{
  "num_hidden_layers": 12,
  "num_attention_heads": 3,
  "head_dim": 64,
  "hidden_act": "silu",
  "rope_theta": 87300.0,
  "init": "uniform",
  "beta2": 0.99
}
Each number is 500 + 50 x the weight over the matrix's rms, rounded and kept within 0 to 999. Layers, rows and columns count from 0. Numbers have three digits each.

# o: layer 6 attention output (transposed), 192x192, rms 0.187, rows 12-61,76-125,140-189, columns 64-127
# v: layer 6 attention value, 64x192, rms 0.167, rows 13-62, columns 64-127
o12:476566524489476556499446524461420538496567538501615510485497496548505519593477455633531570446469557590529384482465534431587491638483483490446449420482416562479403559513531577468436432433535383
o76:521527535499627470519445544454515439495455478456433473510500459502441472549538456472454473442568620457551460465410551513426443465574476476513500474477541508498481352452520509527537554509435461
o140:508473454516442524526473472503529423558483495477475361486512521499555590539558533535489516516521516459470502446501509556518485486524466487505596517546491462627532453510480409494405485499461474
v13:502508470437494482472492466523468495538577490590383473555517543619559535533483608539382390555567569510383485488433434509392584541582454542457552460534619452524596443522513436485526541461481543
o13:477625462476404416521530487448435586576432459489530510465522508415476483473634499446485429537553444485563517531520458572493468494523539528491516453456402525457416590507484517514393493550481495
o77:454491474516489565470505482515416437442497522473515504541438527437514530438478502598516488429492516471453514549429464450508521520408560514479553501534571540519477335534490444492479530513429493
o141:545424501502593518504484575477511431485532447410570483555555550543453487582490497615497572430404611527502483509574490525467505563444455521454476510570466518467575540394361499478597509378549557
v14:469525457502409557490525485457552425450479386503592416567491551439453372556406537449529435532470571452522516442566538481452557475554529500457525561492437462475440539399558503515489485487501487
o14:441434484539521485510499517445546474495541554445431602513551538513408576556496447501459521470471508472439517559465478554492444426479406525493508526465504445492459551531479529480394432602533416
o78:569562558542542463515470494544463582430502506524418428528592419525549574513516501529441502475578547485509563484464463465362433457448501518495440470650451481530455466539500489507575496477538509
o142:494509525446421455481449501470493415527570430537479495426488453425476457525571462508585452545445475532569451548553543482462480588416454542447485478488531555392492518484575410512548563458534565
v15:396452557494528484524443492570414542461484446539542497482486511556484441525390428549559495463411415435510501516460469544547554430446374471552442560520526527551511547462504415429574464414418534
o15:574512499574518453515526481507495375537535551390513492448588484479590528514453483533447456484441523588389515500520476446493450458519584545514454445491592533486552409607472535542375498465557536
o79:510495546445469432483489455496498478529498471446564532495573558590530409395506527530392532463558495409576482532506516561556452507510376514480475460475499509537576532464395461520529487468524443
o143:490506514488553511503544561471486519501557490552473547567478427373427474610545528526553493550523430495553459440512531446525567535517467506575512495465482485502413450494439505520477547426445470
v16:623549482473382499525429508500494563535477471436464505455454579518482482431495483523566497434569504620643494576405502467443477408421421518510512523456563457559531480472453475514521516423512493
o16:426547508527525510499459491464416518522430450531544517513514506540529573464478467574494603572416459492468520426535470509563497463494469577466494540553475465515626529453561568518479449636450548
o80:455591445525515522542552532493524534354491530390393418539510438520516585406511444442574466482441499465476495634589591509526450479466530504400449416521475426537374465474586489483468544506544484
o144:563510534446510459468610511566528548504550568502519412498499509470488466628542514519476422563504423470527516505495507475509528506506508516549513542462459504504389516548550501395505466480542443
v17:399495518541444478496499415470500481463559488460519470514431501510469436477521564504541481509561533593429502529428506430465454512388420502503533402454602444534451396585483470458518444485497525
o17:482526514403547516485491631573545440460447573462513511473443459371533563464530512509472511415455570485541475437445553538542507472609560476497471541519493480474450558563519426474540412478496464
o81:519515405534453414489386473497489420485484520521509543542454505550506506568530413508479435655503401543564548512535476468393493428454541466509463510564510492390538435420422604589554461499525473
o145:576471522482567509462482514506565513592472505529483496426565519606595436531518452518582486418481509527423501474539506519486513433503469478401553537510410567545448537560480580528453655538526457
v18:449497537530454434468429524501531545482473424516433403535519478525513518519450578390497583405496557498538536448477580569492520507517442497599495516443460526456452478559461500482633451520520550
o18:479460496455407522499548523503539500522546585464501536492496517556441497500521480488446563559516481476480427558522445532484526534465591538526458521435515563567502497542538563509469477536408492
o82:497493522482543430456542475538550497510479496423603486506434541586550501482583559495591506498500394437583494371517560513502478577519453451519519465503503404503410485427509486481463543598558428
o146:552501520524570538582463477472497514533464522517478445429555459506573357609424441455465562483540497553558545482513513382569507476506487523452562461537597555429543530464418559463496514445557525
v19:475516465625457450582546501520521475455387561503506456514615475519532461455494487534446459594562537487431449548551421454578392531589481369490552521553529525476442541544521538495546557489571521
o19:494565573463472516508409545467502490549540539611424476602592471394488522453569411473548455548520371492614531458581512636530588363432583511455521487388520559501589426455450546423518495537414485
o83:570476540565518500531492541576544597602544486358513572508472497427454446480514506453498558423458435504431397432394520516493467555476511560429376502448485544487455550578450417589491458461432466
o147:510396536449529401557562438491521426542490497432545481397495558486550538499368543551507545519544556466452424579429559506485487474507516543469508471531445505495487550557552544599481443535499640
v20:503493483408449538456468484483523519455549511491495426496486426459463509496521482476463456511470466507524525535426438421555413560545332490586533574532491434488456474459443512506576511516534500
o20:416402434515467486545571548490643447490479499526456554542505544497601491513532569492475515416564542545569487473502516440388547453491522517419414490506538500502581530539443488451496462467449500
o84:542511510478459403465449488620472501518549535507492508519458639495472519414628520527370520510442455467483549509467586459438536480480393449508425464501436537493383489544636516524446499523496525
o148:490505515489450544467430498403452491472544441539474469461444480571503522479415436539562550519428540518429464567559526495546505617511524525464477540537477533442544509504462539426415569438460533
v21:588572536480394556448472547612510355419523436458587437444444465546473518539520540651469515502534538548488545529503486554455479484556590511462456418572476569472551452503477553539594495535507516
o21:457430434434464520487520428413500579450468576582506488474519509518532478517395477440463537516475467501549471520584540550452571500546517511460503569460520500519544527614552477544356487495533429
o85:472598524496493465540558521449565474535549523527496578476474535485459538426536536534500500513489504492474487437520525505526554503400346498459548379527507524566569483483545495489531462489538520
o149:618429480546492469435497453601505506542492463499456484492536558587483553587601647547527506353483488547556552468433485517542554480482570449579516609468420516467526504463464438506610526541569522
v22:503462514476486561501538487539516485518478486512468520447531428431459470454527531546489503481514587510493498487612479470489471535371581540512476548518555466396519465439485396581504453511458484
o22:566552537516516570482493486465531463469559540462422504516534528489498424498526501432524532408468439450421520475437558588397457378498445543509535516418468492548616461458419470391451458569497605
o86:516565524564519477516570574508555485507441467492470485545522395438505518495523491546530484518548540517590494481555552440545531505491444541533462477475494515495524497452499550576465471493499368
o150:493441458508418530561472560543511427471446566499509488451551544526443522529488554616489430528470463513477451606447557494568527590498503600426469504421446541560552552497575430600511563573405556
v23:552582464573515442507572498497537526468507373483427541377494470536530461461430375474527476616524485477528407474542471503527527582478493518540538641557547475502533537514473549545496497543614541
o23:423480531481491446480436555600480496529455582531493540455526462357492508504550531488516512503507489592520494460471526502485493506520513460482491472524440568552498557472560453466501479440499371
o87:529527451544502532535525513467491484469529541426494506531485509605460442528456315542503477489518529506514548570512532515528529544502425480503476574405477476492475525518533520486522442517446473
o151:522521544421471495502461489434436555481504453486546538602481593517495485492535516526539435509492517435426471540498508484449457534473463466498521511564475393431449517518491537435542497507390543
v24:547428636566472542452529450527449537591485449412472503528505501548503437592460456501408545482528556496498557438455530490509484455597494528515486460430483491489554568502486464529501497533442488
o24:533484432544425523491443420513412430439487567502588477514566532471442526506516519525574457526449507426460506519494392530473428518503543478529522451521437494433461436547530482530476486482559527
o88:481558480430501441483586482515495517529472554517549508392456516461496512604469517460499491471441496516525528528501563428506477592489572372533571564511521452547527523479566518502537498540502534
o152:496479458511472593512407503474486499553416497543426585485493443519557482429453468505443503609443487515470601512555571515551534460504467630510508564518575511476539532539493496478429459591522564
v25:495506496458531467530473597444448456536518564553507536479428633449602492483453469516459461516483488506491460444502451460506519440407577460502559576443520502510562392500540449610552470562459543
o25:437529497521525493462602534423439544499502357466507445514494475549520505473488522411537516544576500481414545432444518602564433539545405631481430439634575507426429481457463466457438507400508472
o89:441385447561512569536483435497442548600579491446504550538501613524526456568488465593513527437496476486513506529477549461494565526463430466514434495475418473424570505444488458537498508536487441
o153:519489459553462571469436491578493448489514497479526474498426436531454506454503494543506404534511434523466555521588586572446506357434490405509478517361527475507485511472524529560511545574489439
v26:466485477521488395451431540482491527581360531528508534504509503477492550518463532591430422472492441516524455456504516523470477478510557472536479475512500506472523494428611407533475494491555495
o26:524401508474512578496472526516535480515553465532484523440481413430478525501501471523460552456509549497570492448524417619478495565487492576488480521486518473517477488530368595422439520476526514
o90:539488452521557445469477434553398439506560487411462534546539572524490508477437409451445439532560598468468463621512511460654489452453448473632437484460449545492572528494513436592449518507413534
o154:450446449541428449523602568508474523416408499482566497554519532508541462550574494535480529526477484586522583469437487484445534462475491474535492456516494567538603527523560524483454516569592468
v27:494470463493535516502509475461550584524590614522505513576430516494552516500483530477421463448418512495460518526494541590467353516553435589470448477522442535458422542549587502443494556506404562
o27:569502562482472479533559554526492377540460492444580468451465531528527464493539488533506539390476473497587559545493463400463620518422527544438511443486465457560487598515477573506625485532581476
o91:440524427523473515449537578341459560539548575458501511495496476454509584516457504454581472485572465416594492438508630468508436454562474509513497408528479489503481430526490451490502464592454466
o155:394419422571442530507469400592567526375552516585473473546480475528522549431420412517487509537539438477483521370549515600425572396559450553516491577516573444509568364397418446547486511561483460
v28:538587543468483514487537433595483449555490470469550531492428544416542428376464439419433480477515596494517457466576498522477546519479462427534515412477496496534473496443499526477551541507445469
o28:496419445526505491538480460540469516523476544375486545424505565508460515610514530456453547505542476548530597416521497462493493533514608515450519531557537434441539508535559405551468528574473451
o92:511616464438518457444470548517499648525504533516544392484570415597405466584456510466522519487423523453546584569447507483552538532415527545530506526450532492437555463468564505550456536504543461
o156:521451479470493495488463552476557441461453452528443483474531536504576563466491515522516452479424527436470452451527510518541438397438407504528514427492449511559462476586433494591554539506498556
v29:568399507485465510400602513464512516378499509533541508482473528581414506450434539495464451415551490500494604558529577532445568550532508526561510485480501558375559471522482528381498514487493463
o29:544527495589529540485380538464569444501520571439506496445496533436529461430575463473480506522547512537498476573479490440455450315458615467466471536447566487528409514484498468451509418527441534
o93:566482455529439480527460496495423439492485446486518553449556461442488416515334524503481564519392495460545472497445490469365557534564469554442451502439591527462548455456496520499499532556534536
o157:392566507443501496467556601526470503469435534523502531498546545530517533468527432563509357443546426466567561370406518515415441620532476544493476475462464516485571478382446526463539545420481530
v30:540515509481609587544517410521418518501419448482510505541493462563454516545451398614532556547454510474457527505507456534462541424432555478551516521530453493541557464500569495573500476415538447
o30:506548414542466452464494578398550524566490589487539458478518492496514499549546533509497481492477562560510526491481555505504460539492438526435473539543502523429570534538554468543566468513454478
o94:435462531558495489510525447567460448469427507460506502589512571455480546480541520545446578469601468592593462492472483519483531534481530468596513506477466548535466487530530464492501518468512482
o158:534565484480414541448498542553496523487487416541582527533456448523633424505485464528587517521444456422517535535457577426439529471561482484559462433565445441485514457465475466446501525562508488
v31:549524457458435539489531455425430501477510457510533574499453449465595525447429462513549514445475478473389563537436433526465563514516547534513419570543476410527490485494465546411561533483532481
o31:547506422555565507466523569476526536491617511464484578543512489499454476523507462427512555513515508523534498505521529510507424506483523484420518513437445583544556483566436574505502474407496494
o95:486564491564481452602516502455536559508390483508531482462562504472472503500491507450512408486414540505497555447524426536502551400466520491453496446480535500506461520436551504515508499538557428
o159:506524591443518434475502490505545532486526459507508421561520433513582535532484393519525505493472452485479562439470446570511457494466500522588508394470575569492471514559542493505544479568523558
v32:491422443405428562491507484528532527637417479485444576518542455485467437470403477471596400517534479470520579554441546520464560406546494465468511503501503465488414508542505462472489459554382534
o32:445582460427528449439563533503434494512466568452493483541515462459492466539472489558530511525475542511552492403627430435552483541485547507522461605515418457575521559488471521449439526446467442
o96:598497477573504428427478462515463495465521472521552522472499504403528503442512571533466505449461472461409513517437541491447519551423535509554459479462654428568528514457503588528473513505532537
o160:566512482488549399572483438480448485495507426523442460478490551485524570499537481534496538469541454506471505593520572536509440413464433517504482438517584558506535343494565507544560473499488504
v33:470564477447480539462484499506461499422390438559496476441490479556515506578533522487471524444535541568405503512516483474486602404508451468407567522480433464574541498452519459538438458506538486
o33:543454478606527506513505502436547482500544461526503507507510556460508535399448508478539577445491460443467392580585458459529500482498458476522412509509578544513511502533502524536600451468532509
o97:463499505512482453441405438509459483431463572501453540559521493536455562578425555526513488449540428456483488555416492497492571545506536472570456473544475507568504517516469498527556472527596537
o161:471457489398458457593481523496612462540544492541492509557443558494486444494587535594493454529453411562457553496448541489421483438468625525486528468483533552526391543534409557518431548562500532
v34:465574488480481510511562519435465498484476458492561602477512512485457541433550539475452512453551482424558622530542551511376482457517510512510419525545491540517442447512451514559539541464537533
o34:553359526516503517557585515497544455571557505474451516563534553442470453507517576443591506457537544520497453482558509512569528462542516477532464629527500451520486558456489517468518511544547373
o98:539558523488460331514481583404541472436503531524497453506420427483494546549463442502529529495501519537448532535500530505497538535529436529515570530443451541633446461556441533524486539569438512
o162:465540483579439522463551593531535537514492512486447492429541419563405484545463490538468550547533469449521480472488517502534475480432469501492431444555619487491463590483582410380464455452481616
v35:477511477420614496470458560561565484459559373470498491562514539571575473493572477543443530496500431519477522525460464560429449523596510446510575547385521466389590546500580580481551519465530518
o35:498580496496528426481562432449411508454472546546558480503503451462552406514497442423543526572575522479447468533558578482484536440450602478445429504555492520572538498426533472555485500408560516
o99:527566535447620514514457606518523579477450469547537504413417568474573591519559461525499438487520424478581571386451436557557464573478410449513596515452473463545534546487504523499451585550428503
o163:433465451503487483482496561512554446548477514485475513494425503548483613393459393484548480566469427447544466420549635619436448475509540436505555434543521506453483416473512469443453497560479517
v36:448491482497549442544425506519570579458554545459564583551552505490526556511434493443529556410514599425440511531454470505557514501433430526458494579606496429541532563576460531484429489564508535
o36:504458494534471492423550534512415484491412510527517430496473514516589490364531564529542488508434461494492552400523562485513534420547521402512527458420457516432511489387560441447581447412538502
o100:514578505486492533515445425420519465485488461559454447472483440510573509615484417520489471501472478420532332563412504570485464496474472532542460480486554506567521448510626514454486373565497466
o164:523477588540546570573494340476492436533549493534492565500509547464442441544476481528504525588552537563518474418478557428480509446509516532526452559460500546451550503465491504518419460552556454
v37:414631484627551471497440453591500469511505535491532441490440444429481525545506494439546587573451474529448518518506568485573464521619511533432559484464529474497525494473551464528483463467454505
o37:565378545449466514514591513483455444482550432465475503489551620502513459518437491602409420439497506549473507461540465493517514515478476520549515529564502576493493526553448483475492444431537505
o101:519454461478508558440558530539494543501559482507445507503475434498504397475457428561569481535430523429563465521470453472538525514361468508480558509514432466453503487492396570461435472551536486
o165:400523456514416410593522412439416493518487513594446605516586441394414476554632484569434532426562566428480481515447486531526514453431497486487443410471521466629503489546492432498535566550518456
v38:588443514483516538494440492570585478532539542518461511517467429441594475511494516491480418484555512510518451482379534562500435555563410500567447603511474572454508454440617521584457470465446565
o38:463485436557495471545537468346532449464501469522592368455477525485476536449557514575598553517529496576516483533561488457468594418510526524465357429520509510568545611446479532471459442534572449
o102:449490527479384519473445495507514499594436510507441544403460543589432484562541530486481414539543453469555452527467460470537495505592523475485511450442533516474506411372505499418492467510452467
o166:490574470560523468542599516607444577470420530458569511497605512559545448377502439531428507462482508525576535566459531489576529509477513573530476478468452443597514421541611428532529542468544456
v39:478524532561492595512544603578470498436465505423459477456458503518513482513379549503458488562496542587570535505457563554480471540459518563569554518532551639494494507369502546520422549544561436
o39:534495487408554423419516559547483444444472399486590479491549408458530516387575428503532515417671487477501493568556412457521513412490532469463525502500452538539525467584507561363528609528491495
o103:461510584513499545507471383559466552515466610523435530463542417513487490481434507434491528528417597507445423499462423547423485481506486468471562586478510420568473524517530437584492468518498483
o167:419594445501401563473450560481571427424582426528481514524497528549541499510450500485493467467429503464515431495580499603481561491449466491588516434441548526519442498532528438470521605476500476
v40:442510515514530522533533468478583404499617499523533450490543523469582533455513464521487486545447487409512583452511584542532455489421423517415477608534457465432535468420585483517465407467513516
o40:627564434474462493475476459495529546560482515554539491445473505440536436589486543557517552463469590561404482516509447434477525485508609524621606485543555575535433542549443548505571525499478501
o104:428492566553455420523449481459493516473487473523374528496501501532506504447549471567441450452584498444560463487560433547627492529533311529567528557437451472513538483567510356465492543408587474
o168:424526520481473548454482479506523462462457465489532458524566500429461601417481523482509554484495476538501459544504520561451507488585422482474435508557536459509412494493564541501537504568514422
v41:530439525509538561549516480549464470510530472550562421326509458498403541570509570541495517386524467476398510496510537482557514464434624576525550559566417464621410525458523535495482502630535520
o41:534561517453534409471477473475475483471568535458520564502473527525592451521474440532488406567606554502518495499434453548426466495474504443443575399541499520381489459414494407511544502482424573
o105:504473369481491582602407482531541464559451475484375437491476468609469467508475487411513593415545468521539553520543474583480536459564494485539563528417468501452475569521541556553516582550513505
o169:604522453505462424526578473610484540544467521546462559455574540449429453514592528439552481544511526497436589499451541336469580483473513602489453498486511523563501478506567442528537481488546390
v42:488557511533546443460462513500416545616501519424461586441514474488518510506458491559470516505380467561446463486506518584453515544460567403438594434524503473490560560580470458531469484496522507
o42:476443472488460587491543476516514473501575505583513447440470430514520519494563448513562528516533441536570486429540454527483489467450413559558436620556500525539537446448476513434472541518479559
o106:592487490520611473499425490502521536592502524501509463450535572483569495547530564440388569358531475510507556508507543456419527533568530478468519464520494453518485513548486496601545569440534456
o170:553554487430507409512499517427593513454469530477459520586530473474472434531505504407486446528532515443491476564495517535538467446496547500515445559515449456534447548564529491498507423595538493
v43:525549466487512546399489493412486541461506565450573482578413455427497487479535545511563447448506443542523407568532584560605490504488475527470535591540487446575451476500474588532490420484303528
o43:476454373563486488493465528548461490481479609469446536444536545474510432576470449504399496488513506541516456593532507542441537513447519497450454518514548524460569476443494472401566579523631475
o107:511484601500599523602551468399538444589479462385542452489436527498586595510565470486417443515539540413459558543469568515525461478548587564482530475536496547476383551569431541429449417487510449
o171:522485496435506515540473474543550448492585487532547451430431424579460480448505480474542455482477434462535524500483502491456513423528484414508473504435484504553440495513436440514562583491426496
v44:601435558530553362508522442500499454504455536478476326498599492487512579537378500558467426431451557443500542504527458533487499393493535452570464494449498518485467515575508513421529491486537548
o44:421509542527482537416479551581448538526538471592551609518421408475520385400540494435509482584498420518531541596536579431427483542551449502456529502396498604465504441529519529520464551423485468
o108:615518505493536442550541491567550515459403452481404540519502491506510510494419473485414518465519437487522554563492539624540524459538542583538493448479524488473527472523466564475577493453460463
o172:440488403537534493554517503460519384510502497485491479506434550481479560628568573523603479542520534532531496554534452452555446468515426558515475503535580531470512487466525456433445495551499471
v45:516611463571611490497550439504369479558472477500562533519477518426454506495519473464420527511520492490416473503404507537509477467396483427578443521571531475450489534571439449474445444576512420
o45:504488528455474525532509500560562500429544510499398498484486541545530507558462482544542518367525503472534507473637471477575491541475562489515537499463518444527478497413569507510492533517538510
o109:552561547511507486486470530454570602518498456524467490531504488442506568469513519588450551545525533518417465471391395412514428545580528503605530490519546485494562494534510528495544552425442550
o173:429540495527490500482498550427534504418539480555555454470546440527435395441564464515544482598365489484474545502444478356510544443481488500480383600470416510496493561551512454499545461566508458
v46:396477447473546518551544433501543427446477543457425370529525466595499510560470458477493441462513600522560520469509583503526503468499505517526406552491461557545550486487487477589516568526458479
o46:495462489562536543448415490436601578509509421569509524477493473488480543602443473456536595479479575473535519446388571539517521516461540421473486565494561489441441562513506437542462503539500523
o110:510462483458484415508549549486468504491469624473590460529546473553502522441530514545450449470438492448440547497490507519551496537515540458510494485533454430578513602491473552473505514499516533
o174:459554395550511570457572481548440477457426572432446521492533515419415486504491531487497529534549439506518418598508513475459483565555561587475614432482453550585563435538494494435533441414551437
v47:516478379530464420485490526529487506454529548464544476405455525474552470525505540519578531444460554484531536483496477547392584438559507535474511425530586456498477544511492519407521456515480481
o47:501523530464569535519596509566472505463468483395440464532523498454477609496443433514511469608540467532474484546483507407603552459560524459599478500461497527509533553557548595436534461533467500
o111:584471576528611532545552477492486563565448515544499545422493493652559486515482519581569534471425531588553550519548395555573536460454451508543432575528504617478428507427532535517536516543540499
o175:475500466499482512527448478573487544564503526547513437531469547479536486498583530501453590524514509407495443439502482585389442567493559455533548570526491497530638497530475488543490552415468447
v48:542464582476532528434495423569502448520474491512495363487572485478571491560451432632361487500454444471513452567498498499490412530469537498438543477534521524606587527427491559571486500561496517
o48:400603426540514483421426473435485511419447544454548539554480461590420577381506508495510482595520478567483433515547529525413503483532402552477514364481547553439493532548401470502556487404503481
o112:589494476533522539470531490478473527554489439431542476550473430507522491545482490464564524437454521506430471558425421512512476557545479481500558591616415512539498507502563563472423551633490528
o176:572391571492477424477491486511449547613432432523470483448459502435499445516542510454427493484518501536525562541515552444518474488531553437530496549474431501512537468535464497553490477514460562
v49:516559438417589443471506469531512496526477482518402530432584499508518538606551548479511504479484474541531575548477528457528549550528436546522498553465456528494540519368480616500516472460488529
o49:527463592545369584445448558418485561485518550540530493585463518590451490526544478570503477580572531462489518422505542558577480462570500516458476480472518461502552516497543518456528500445507509
o113:512549513484606407473601564506527404525422489499515550485558475477604545533502467457472535416520443483492547490532442522483476524450444475577551497439495564548495492525478499453495452537475493
o177:522495508444481543587536451457484499447533560461481482444496546417514426581505461443494525513507506493542430549451502476451493563536566478496445478524522552559458528495448512481516535540533467
v50:582539534491509507496477522530442497470483519387494558422516521485468568423478519480479515470514512482573467596478473523499455544431484429499459614493348533497489543430536435526563565588583474
o50:412403481479554568474499537460540578460546541561494520555470468520504438575445536544506496377536576477445603494559470524499468503482545481449397477449535499419455618524532507460430444475559537
o114:455477530534389510487503461526520488392541398415540492498535451547523437547583524399526567476518494531520477540471483490417491462540432512514515456529561501465495441451556501596477496516422484
o178:593576515575420488463475523538622448487470482567415546542495465467433503496491504346493470552484518529512475490433504461464438492505418566498486447542541451617434540494482470510576495483551529
v51:450589460549516509410356535507525485492468422504494496444504449469524607567506445488525520510448544560484476433562499563574486475444461504475470536434562460564484476527545494558558451540521478
o51:531526580511427589509519444568573524429465494404462434439422507579452490432464453559495478486600527521460462552591464393447557543503597475536490419481503508523543570534506562483423473482458507
o115:524438510535516497464546533582535460479575455458518547428549523566387518559527593529568555507464523483485551484525562397473543525565454499471500467534482585513423527466609388445585522595589559
o179:495494441470511424631581484426522448498565604511508519536479505434529498496547534451491531475503499451525513476457555472565474434497552429508504403510493532459516553509486611491539435561452493
v52:369507538482475430544566477428421585483538493399504506362478511457539470487518488477490553541457539487453428491415533527463517544524481566536434532519605450457488547480523452526498438444453565
o52:550614443489521469494387543488504526528443436577515525441527504562447487547539453491565454445433478564545539602480521577519505505537528421500517521516511464509550494524493462463479488633523481
o116:511434549491442520565559485500544446415460511481478453468480580455526575502543470515482565456530559493498582535519454494576489545422389580443520489547427526449496599433432544400400480466451474
o180:448400539592526554546530454458567551521511563453466515571464459389474570473499439528491498576495513493508452418496483439467441423391425496486471535498513494473428502490547552538424509487517560
v53:452550517522532524507650544570517472523538496458485541526472501513479493441408542546508475497430529446424516561435547464548520510511530457526449454418509494498449544486529517546485535588481544
o53:497455522534520615494484499502451538461450343545464482510512534416524595467622518425478479485538483479519527479446446484466426453407503512526459488530404504482524468504523422500475449448532433
o117:536533556515545469509509489448499491424529492477502505439532363553440485501481512529562592504470420433507555500545456556499540444533531493500511544576491511539376517458531523589462498533425630
o181:531478430536464426497488464487451475552450538445598538416520436551467472549432448526383493438531473524551528501551527495546484414499373455561447530436545509433465443460568505487498509606522532
v54:469525490545484532525457439513460439531442553561519444473462379507500418556421498509511449451403549462512496466502529520512516549526516484543558526453571574493636446442436456498549487508567514
o54:559524454471515436435511529531594397547463465458556543537499497420495504488496403569588490553507458521443512564486411505554508502488555452501450454543472496590393564505528646445432546524553533
o118:571482493449529480497471498396502515509530520573482407329515523499449525456557438550496481455512555476563445480628467505501437484469523600552508550557535576493521556475494459536476476502522442
o182:567493495503565544482467431544445539515461418489511539454490538576546555529613567420421410475514523560500535520417529540448491537588555522451499492517393548469483492505412431529535403461544459
v55:496461408462462457505511472434513523475545510541460510483488565406503520457490352445529461466482495443500543499518466534519485535488498459540392462466534453498537428580486578545453544524645501
o55:538408478547626457442506483440472450502479504469568547486624495567472459470497663422441528508527520533466376538464524547573629415536591450439558420538511536472500545571500536526497423426422469
o119:421575450412388509518472452523529527508527480429544546515507516387461565457480423450562475508550500505420500549507461476517444453469496630542541472364474485570525482545493450513455551531484531
o183:439464539455504476490496509520519569417430406430508441469454518560439462553539414494550506501505438470481479524521591523472531555467487491499459622474469476530526485513478500494420431494442549
v56:550476541396543498585532547570610441542473439451467548506435564465533556546479440508470563545585452497551410504527451388502548545462496469534548506578476455465440495571469437427543487437419435
o56:434570427504459547516417480562492525469462556434460425439477517517516464480501540586552418510530482484517472604459513530526553468470504555422467474404503479499591472541496534533475587505543484
o120:538474522514503508571552566422448444630553492515524372519416522504613490507500453454487557444404519564471470509526515434565490468546483483624399521518460551515520542440543481458359539496528438
o184:502474510438389492479547465470598463537540459552479619532527453413522403470462533490469504520513498511446562426543485551510433488396476509506487374515554411369408598478503555513553503449439584
v57:529507516566496445493513463431510496450490432556499567569484444473519516567484461554567436425442523400447476473543440446544418487468435463489573508433534444526480538437553548460544436543519478
o57:527460445532485596497481443472552525483430519504528543468545536493499509437465564468419434495548508494376461474454524516537544512495526559501494419472487498527496520560489444525465547397515488
o121:539587471539557490433446507586387435530585530478452470550534474485403486516502445556445506483531465568530563588479557581528538478490515459476502601532447555526535494411555429478453487506449453
o185:483547472516490494598504418507476457484537577485531427511500591501516447437499437509522561566435497475462550531504439471560467470475524399483489434481545537488486501499555507498467512506523455
v58:504534545418441569471505463621504427473493572569571481448484449532536395481439460513516553531496590581442489481500481453517457580487355384564533504520557520422509452451472488561455477597418500
o58:454574395517541522471445553547499550410582408434459430465602545557531493652439521485438430417576565327511439425454593580458559561450511509510578461466521505539488581443542495538515533473491498
o122:482477558519535501442543533408459535521425490493460558475459475507397564478548532557521476475486493607445522551481498555412498597403530576490529597449491478482494523530594520477451479488517554
o186:526516525467515516507533435534453478460342556519528438548435509471614430374564537493495567479525454517480505502549486472479539441507504501539405449525475507521444405515515560516462472505471483
v59:450453554504467504414483519457466457522434485480537534497514490530560436475562439455439509465601483449517523410584562565498479521442556526463496496498614498556517537553445566497476575553515510
o59:567451501540496497518521438514531500474505457519526531509466491437452548520456471548497465563485473504456457551467436495515421542512507443561492482460368569447489545501454488499530493447548362
o123:518606503441471536442473450473445533448530613471466494577514513457503422418493582413546506497510543481495510525465438408514492478516451398582510457501512455409587506480523503612512515560440539
o187:455462518498428509498561472520509484490481480442540480469440424550488519520482523534519541544519538516497517443482543446455530476450518590381459474472489463547433465454472506555486427502437511
v60:585562496553641463480522518535483396556540588423464545567473518393563502486483478459555482467480538475491486437434505462547545599421465501562484504498542440597546475509588613494552435505507470
o60:487536407587479467466470415503517484404462491563511459545505478628538488406484543465453489496590533419436528478453487499483439508515574525524594453560544590506463478470418465504428523412551494
o124:531467476505545446483486567545508476483489492472509549389436680548562455517581516522497528507427467458609465500500471518435529467626392476527463515404446496566532550494521474470494443532452432
o188:580510505383531492490436423469498577491555488555502500437480478448508492488451432487491501579477511568508514455525446529583546493435504454517495545543510543518482529559573500531522442605520553
v61:569395501481570512508530497450413510482471431476504531534510430446518457541528478569616451519480502560483562449515511501520463447609530446485573397448419413454511506500484517472520421418508478
o61:492466507467426497506523583484597491546390512575530565556554594604468492433550535508450513509473424500473473510581438484519458445541460564502501530527565466462504475495477515500436496624541528
o125:520526433476478462519487455375484523441429413521496538509548583453564522474481475439573493490511501550439542451439475525512417518535449398456421486498528475488498462468471653539449621464510466
o189:492456533445541435544460500514376494501479543539465437537432527449574545480502434452511512552479533408567586532440498534497527489529470479503550506455385514409479546566557523428556455556466476
v62:502509442449497484546446569517558481496466554439477520555543446521516452438445406482542551544461578541509416509484463540414545472501439481477557516516597544581591558430520498525489490515414468